{
  "head_dim": 64,
  "positions": "rope",
  "tie_embeddings": false,
  "parallel_block": false,
  "grad_clip": 1.0,
  "decay_fraction": 0.804,
  "batch_tokens": 32768
}
Each number is 500 + 25 x the weight over its row's rms, rounded and kept within 0 to 999. Layers, rows and columns count from 0. Numbers have three digits each. The size before them is the row's rms in percent of the matrix's.

# layer 4 MLP up, 1216x448, rms 0.0358, rows 183-192, columns 0-223
083:513518539531461477488484531474504571446504491528502483461473527491517526504503530478474455457479493552500533489524502515468505531533495480513470484487539524467508548519529470483512480521469512451469503487516504463456429535475480521519494502467507489498470465517526479467471454483524536540464532519538521496501515541485486489514516489475495484435490458513493463508485494470474483486457461508507464511503524482537476508527510485533484524515550476450534516526531496506479537491505491507539478502483488486517504485540499476505513505482498520485505541484512526480495480475492480480499503528478505450486505491496514519439503486493465466549515478485466472531464503459438492546509
104:483472437518498501489503490495470472515506511454465526527521518482477491494468488532497479495520525492515472476525480498520493473470495506509508462466543484506480520539518553523446505449537538483469521494534513486537504469511560487500472534497469507498512489509517511496488470503493468510535504480520519513471506517497474481519515487475521487489498500523525502505539507469468531510481537529479491507551484463547512485499521509504517449509520524493513463488518483514519519532528527538496530498491517522495490498515544482538530465474501529502513510475456521508525529497495509489484481500486501467489545473497525502492450515477509517513501477510484477456515497494513482525491
097:525489513511555508543551486488457464521512462485514493501506503514498509520536522534493537491517508499506493496512491473539488513461518524501483483536516509496535480488518483500499479520533525515482497484500513480494500524519488459558489478514447548510530517565508492488522515497504505564494511497518501487499481486524485501511495485489494479540509454500472473436479456471520476507512517507456463478492472522404466496509512551534490507509487497470478527470476522505511502499492508509465459510473503503523501485480532470504516567535465539542493518520483478518500490531515534488494501495536554477515524529466509513509495534453522505533549504506508499485513467532505517504507
103:481508503499487493469528518525490490579480447560521515512519505489483492512516500468491495516538478495490479547513492496549474530491542440546494488508457591520470580534465492488501471500514483513504500443547492505474496515479547506510514530529548519456526524531517499491493536509510473520510510510491462520501500507495490482520432498499504509516470519523490473506506493481511477470541497475498495488507471504443501452523522506517480500486533500507489517457513465504467556497522501451509472482493539512525494503513490493471512526542473519475456464455481519484487474459538532508553444495472498486473524489522525502535511505488451521495495543496486477500487509515453495506511
095:483516476514462487476507480515494475556501486510491476508519505458475504519491490492512541540493520548482546487493473473495515480503494509529494478486452499513489512481500494491469483481454463485534554491537512523500494491523508478496492468522511572504542467509548504531524481528503488499477508493494508498495524479506499472563504512503514488503486507544461465529473489490526528519512536529524507524501539506518503509488508503455508557528507531536467529478476480529522501542473491493455562482509496467527504504462502483556510485490487509507523461471483529491537526529514537475496479486487513504511448523520478512514515515507529509493487453498478501495452506483469510517473
106:504510520467487545490479482529462523542478526495486505500479469574484491504500470518505496467482507513521481462495493480494501482504497524468534548460475501509522505499472491511513541508488496512497482492509481458472488505528528509497484506512502493511468513523449489517508525577518520516461477506510493481514485512525465498514511497526526472506492472538495521489485498515493480491494475477505433501528500530497514517472510492483495500501461504511492479496497499485502496441504522483539486528484476520459485502514469470455455502487495491540489499473484515534498502526489503515516488516455486514527474487521477494529506484501526485473539489510509544506499424532497481508513
067:443499502492479480467490468495498446519498490542522492476537536434488458499502454500494439497515542518511538520550484536467509545508494504496435506510508493518492482498494550472494545496496440481493511524560513500474503546495484514517506492527515510489522519505507489516533510524500529496517502522496486432468462469507464539505477455501475473465489533471465551502477519523531526493534491529519469488503509518483522510501516490488505533487492533506461524434475508451514468510473522511513505478487465468499519512486515544463507496484497503475492471526505506552459523501513465509509458468524527504489491482511514480468475471493496491507454486502465506482486541460488526488488
097:495506472510557480514507514472463533458514516573507474497499524488489493459506523540488498523501493525525561496525491463500526500486509495539492519566487518526496486489476514558473495519515503490517459446531526496474448573539469504520513462530487509531520498510494502516512526518492468487503558549502439454472489499513506492498498493504528508497513475482531510468485496550507482510483520485449501478505494529477524517550507510500449528426502486549525551485478492515514512523475505495485510492442467526467502502490534535492516517482477484492511479484468490532494485491510487509528450515512470465515503479473519452487440465497519511522500535473466525472510526495536468471463
087:534537506481497489457497505507519524563461509484501477492518488486500501508510416519508554472440493494490484536479491555544471444540517483476509489458504459492477498538479535516497513580494472529467491567490523514494492450512492525519505497521473538515481517497526473514486480534510521490541457504432509493502509525510503482536488480504504508505522494500474502502469511481475576493515566529494495490493487501512501475480469489509481463501512519471467481510510511514481472510519483513483489542505528518515491480504522474534514522507492516483463488512454527524502522496464518529480463480486490448469448511492453479518463485471533497488489533522447521481536497499470478475443
070:527494528493502518490518519514496500476472516416476531501515492500509521502515468513505482475478536483492544524512498516538487505516468513491474501466509541512450529521485477522514492493474464482497558512510492501488501548503472487488478500516445535498491520473501503542494493506488457523528511467535539451467486499554490527484517519494495495457535456536555483484521468488429457531545489520496526498499512511460482494491478515484520481504500508485473436521520473539531501471488494527525475509502499467500528509500525485521508508475500504511514486488536492540463532486461488533497476491489490478472475469525528499494522505470489499496529467551492474522499539505502451529489
# layer 4 MLP down (transposed), 1216x448, rms 0.0353, rows 183-192, columns 0-223
086:530496461489496476482471526500482500486554528489487507483551539519504521483463499500518520470508556498513510505536473542516502514510482499499478490504469527500479483523514445540508461507501512523521497439492537520484495482464478532496511505547505467490471485495492526495489491534486496562544533527516521538464473473456513483518511512496489486524506452488527464490486518526502503513514521513513512528459487474483505528477513520515471472495493519482493483458505525479506529486500501521464463472485478547498488539528523534491489472480513514486507481519487555510483486495531494512464510492497493484465478499540474480454471479526524520516430505529531486495520513463474468486525
103:512523520497505493506457489511551520491507510468474466477531476492508483499531526455536481419492474505472517516480500468479515514506532524522508463528493481496468490494450494494508538550532487530487447508480545483428493505539507494511460506502512524499509529503480456478540502489508506454480478471510504500498517492499492441461504490467565525501489499506485518507503466526516465503483479494520491502497501530470560514503467532528459494478498473475480497553499513463488447529494453466558484479483499498518473492467464505489526500491526535479507487489556513518503467501481482496443493480526497506470491483518490518494517468480489496460529491478548435512497464530532524482512
098:435483488513475437515521521522493491528534512496533529493496501512509573468526518504526533509471515516506467513469552502514498511507531465471529528507534446489508481548484513521503515468492502501505506449491490514479538483482504496562475478547528529469535484534498515526492499452498496518495536504492478515496495478503497498482504521490516494495533475492466513500501514497543507460545500508475446464437494499475488470514523473486500552479445546534509504499502499528474497492492524493544517494490540487494492468485481480511511480472493463507482478518506458499494515497479519482521474467494529483458501484507506465516513469496474501504472478508505513506510491516520492507513
113:492466463503501506526511501507512572517508503509488517513497531503473443483451483529489532503532504517490483484487527505479513512466523493543468510491464495492473475495510511520506477499503544494505471527491523509518554516499501522490429496492490495490457492500488512496519520497492479481515506479503503484525499503520527509581521488495508493497504537488497498486487456523484467487484466476458479481451528507476485523455494469503502549505497473505452471534537514525525477511486526514492483501473530515437490502505487521498486501509550456471491474516463460492489507497493447461487525488464487524565475475508558481495480446508485545520502478503516525513518493500517493469501
100:480506534486472503514471547471537494488512511458496455462462503480510515550501511528505529469510482487525539528473486517481518497477503499584535525536509497481483538491455537501464455492490505480515470528507476515470513491532497514571419513482480533491497520503490568467468522486526516532498540486477535478467480484498489452531501508546483460467513515460508456545520451541528506532502490518488475528483531493559495497428504499503511534491520531503498471478529478483475529493481532527464508504491484514527478481510517484505506517508526542496517452455533520478503485491492497528499515497506492468459493505497509446517491485531551523519419489524499443512544481499459495493499
103:531519521504497510488456511488489502539502488474479517506447498554482442497473469492514494466487502466483469496491519482488525519522492471484494547484478496495484516482473496507522549484519504529505475497495492487504477471506562509464505499497500465504485496534469486533482477528466527513457465536527487488503481491517463462472511526479514489495490479537531501502470494468491495439473503497550488473526492488475497462483543529462509519494434509476487468503509498479469516480491501493499496527487488502476515522516471464451449507515496481524497497519491523531518492502501481510506483534485488512531503477493466486529522517468521482487532493539535522510553446533499485515536
072:505494534471515489512490468512473492488520491504490510514551504527472497504516499506547505512511509511475509551521527495507505508493518497458482438542556467462506540450505466507487468537492518477492464444488531515507510509566490542514498519526481494473477493512521512457519485481519479463524534502554477492501510481525523481523537488492526484494502501456488545467487506481441532516471502482498505486475444504515517487510517512541476492526547528519494498504479440486479498506505488455456555517537542524533520476490539522479520501478526446532463478481518495537545471463530519492486519534503520428522465514492499495544493505521516473513481480482531470484512480516510507522500
098:512502511570494483485474523533525480466546499489469496506503490488477463514462522506520496515493480486491513430490517522519486490552513469496531461478487519482498518545536514501494493536481484506517517498470519483532497492488526511481505502445475538486519494516541497497493504491515450517478531487473541464508494491493482504509480507468494526467499452538514510449493483455515500474512567519512508518518480436497457492523517511524504427540468493525487466478544487534509456515506446501485481499469494483512488500515445496517513489502507492498490507477538495513503507490492518503496524506506545500527515526496530527494497493522452498517551531489464496475446444473518549495538
084:515537514502480525492503480514509449530479481542501491496524470424563525537539477478496518504470496505500528518480523483527504494487506480521494503482474499513518516526540528496500495502472478488474503510509541463524522498515463555525535520517479479502527517474493452523503482524497518547543476482471494449510473513494527496585469464488500537493551453512528477497495520496504530500502521515487475534502510508514499476513500513486528526511495528491477487465541535524487478516544467514478507485501511537524514515454494447492519516507524487504457494502470522511488516518498501574475486492469486494467478497513486504492509498504509507489488467505442477480484460504482489526462
078:540465500499539517489471480486506501503497503485475481461486485490510471529488501514512527534501481493492456472459529459524481473495553496500489465463499461498465491562466470528525491523446475524524503538523513500464455472511483500491521511496506516501522480493485510542498484485555495466501512484492522495539508501456523561460536470510469492536492547490500496524519488499539515511458540521480527479539504460484525496507478541522461503479470571501515514485477486521510466503502512525534521472499491496527479521500538495497518470506466528523482523481509529529501481492501492478489463453483478478456490461513524520494542523504449489485519453478445504487510490542540507522480
# layer 4 MLP gate, 1216x448, rms 0.037, rows 184-192, columns 0-223
098:508478503536523504500472521486508459507534473503477503531528497508533506505516512530533543471494555524514487501491538470481482487474523536559524497517509494483504468468498510554498530508509456510488461472575504513526543456513528496528456499509476462478504517511512509490490520473486521516521549507548495523478540457478519485464549517487531482512473481510449487501519492494487450489467515510479508494554483471522527489514467493518507454490514471491501485554488464532502474493482487450519481493445481475518497497511480508514481512452513513529509495534529534517486465516492437496515480523503501417470498473494476533541497483515516529503524499492496505516506505538530502486486
091:545563492464498498480485501510500510511528496504513482465499524508466491484510492522473475495484477523500476459501487479564530522463479457484482492516519535537470519503503526520473454529494559497491520500494474474491540435517497513517501530494493492547451454520499530460475489501500494484539515467527535567528519471460465487467505554518519495515445491491463479508515500516516489507501548510474515519497495468496540486511494495484488479495481506495507500502568469528451494490540477514526507451507500502525467488504460529498502455506490542475486471478454477446490515491495484490502483535509519488482480502495510471514508527503486507506494480520523498517468488557504502507522
114:530520524504557490500494499541538464478488506477546470525478512491545505499520511499518530458476570513485496512455506485469465491511467459498471477511496485490489499461468490482455500471499538489477494498527480498479459489494496471510470535515451506512499476520468517478497496465499513485478510520529469455503473475518534520462492496555502524490507482530506513534548488505502523500506480546522524515486480499510498484512478513504543482582475525515469493481492497451505489524497456556526483551535467496529501534488537470511519528517470522507507504521531477521487524497488512559513480466495510499524529502518510463447465515487490493478461453464496541505504515496497479522446
100:490503489517467493513501538445529480464518525472512465495508496476459503526468489526482509504478490479482508516508519492463519491507488472553513496505520441470504518517476529522503454523519501498514501494462484515493547509513463527579468510507477473529482534497525576466486499453503509550482511529487492484531489483500491473524505519505493466488515498465496448484539444529472504505468465482497481519518496470531449527481507498513506552499505505496528490501543493468493522470494517541502517502481492503499508484505531482514503516520522523518529470488497491514446481466471467519464483502488490466502496494498489487537503505499520527482478528523495464462513492470512497482488
106:515536501520462451492513486479468538471466525504502514518514497505478496482483477507508495527526468497476586442503523453515487471497454490540454501494509530482536538489501453498474521521488518509557484536489555466523532529510476507536531460483493511478514534511510496495490452547502523538497484501496503482495465478485545479507512492513479493530504493500501515548503520479497501516510519526476515540542477478485492531497505515469463514545487489511481532513554493554493487475479478476464534539511539470481480477541478499557517511452477522497474497554477493495506508526499505511519462519479464507506462511522486503508485524486481523446496479501465485497462532491478517492498
070:481477519481522497472519491504505524470521512498485527548508464498484516490544533466460493505497484522460511521527508514502540470445475499487474511531499542531467466488451449497529566494494465499483494495552487524483479492513465540507442529494520533506498528521474520487495496473524486487533507517482513512502491488502498549513521547451495546463481534530499503557499498488491527495489506490462514495518499564492448487497466486486472510512517483519520540495481511496510498480477498495474505541479514524516524507484455574490470506473531486523507504449521469500485463487503497510494478482479496502474485508501491450503499494495491521491495488498468509490533524505472523453544
091:525522526511499510527489521505513483477513488547503514523484507496513506460493514538520477490486479478498545482479536517506485507544509544474497479528516539565508494532464462454509571577507482509518528479532508514463487550528477524521547468473456500472499531522502460504502482511488502544510536531488480433530522470500497495512486507483490468498502518498513494531493472516492543507495473476508488493476515502466474512481515530507460496487501481508496514475529519481502464505451442517507509490513500494471493477482495497508470519459519514526558486489521468533491527498512504482526485483507482468456487494477506501482469472512553526522526512505460527454498463470493535539465
087:540507487516517494468510427527495528535508514517518460482563511467486512533512512528486549506495511502515521487484468528504458467535515483495506474504501493512490533496524533534497495481463498475481546502514522501517533489493486533523533470543503497531546499501471507480509516505458472518544516519489515489490502490518514538539438491515548488463551489471528497522464485505573502517496511529522504539505563481523501496533512520458525523525486504518481499458490565520512458494541534495477530501539498516482492478463516540497528496518497511511467494507484516528520523513491499580508486496512467493465478509473500469488469508481468517446482523506472423546460460482488508535464
074:508536487530439490501487520494493498504498458500504486472513531472483482494503475475449425498495466529561523525493531488451503510512440517468532496512519467549466507501515504455473533482489496490492511545483531500474484496521499480500500497543516523487514494512456487498530500489429476514516454521519514507467453492520473499514464516508460543466429545492489453469552489525491515512519462525507490532493506513465545508503472465533511495474466490494478511486504512493526511493508478508503500503513532444478498492502488551486496457471481515479537494476480535545528501476497516449488503521542515503516507478518519475523463481524503505472524524495543462518497524500511493485509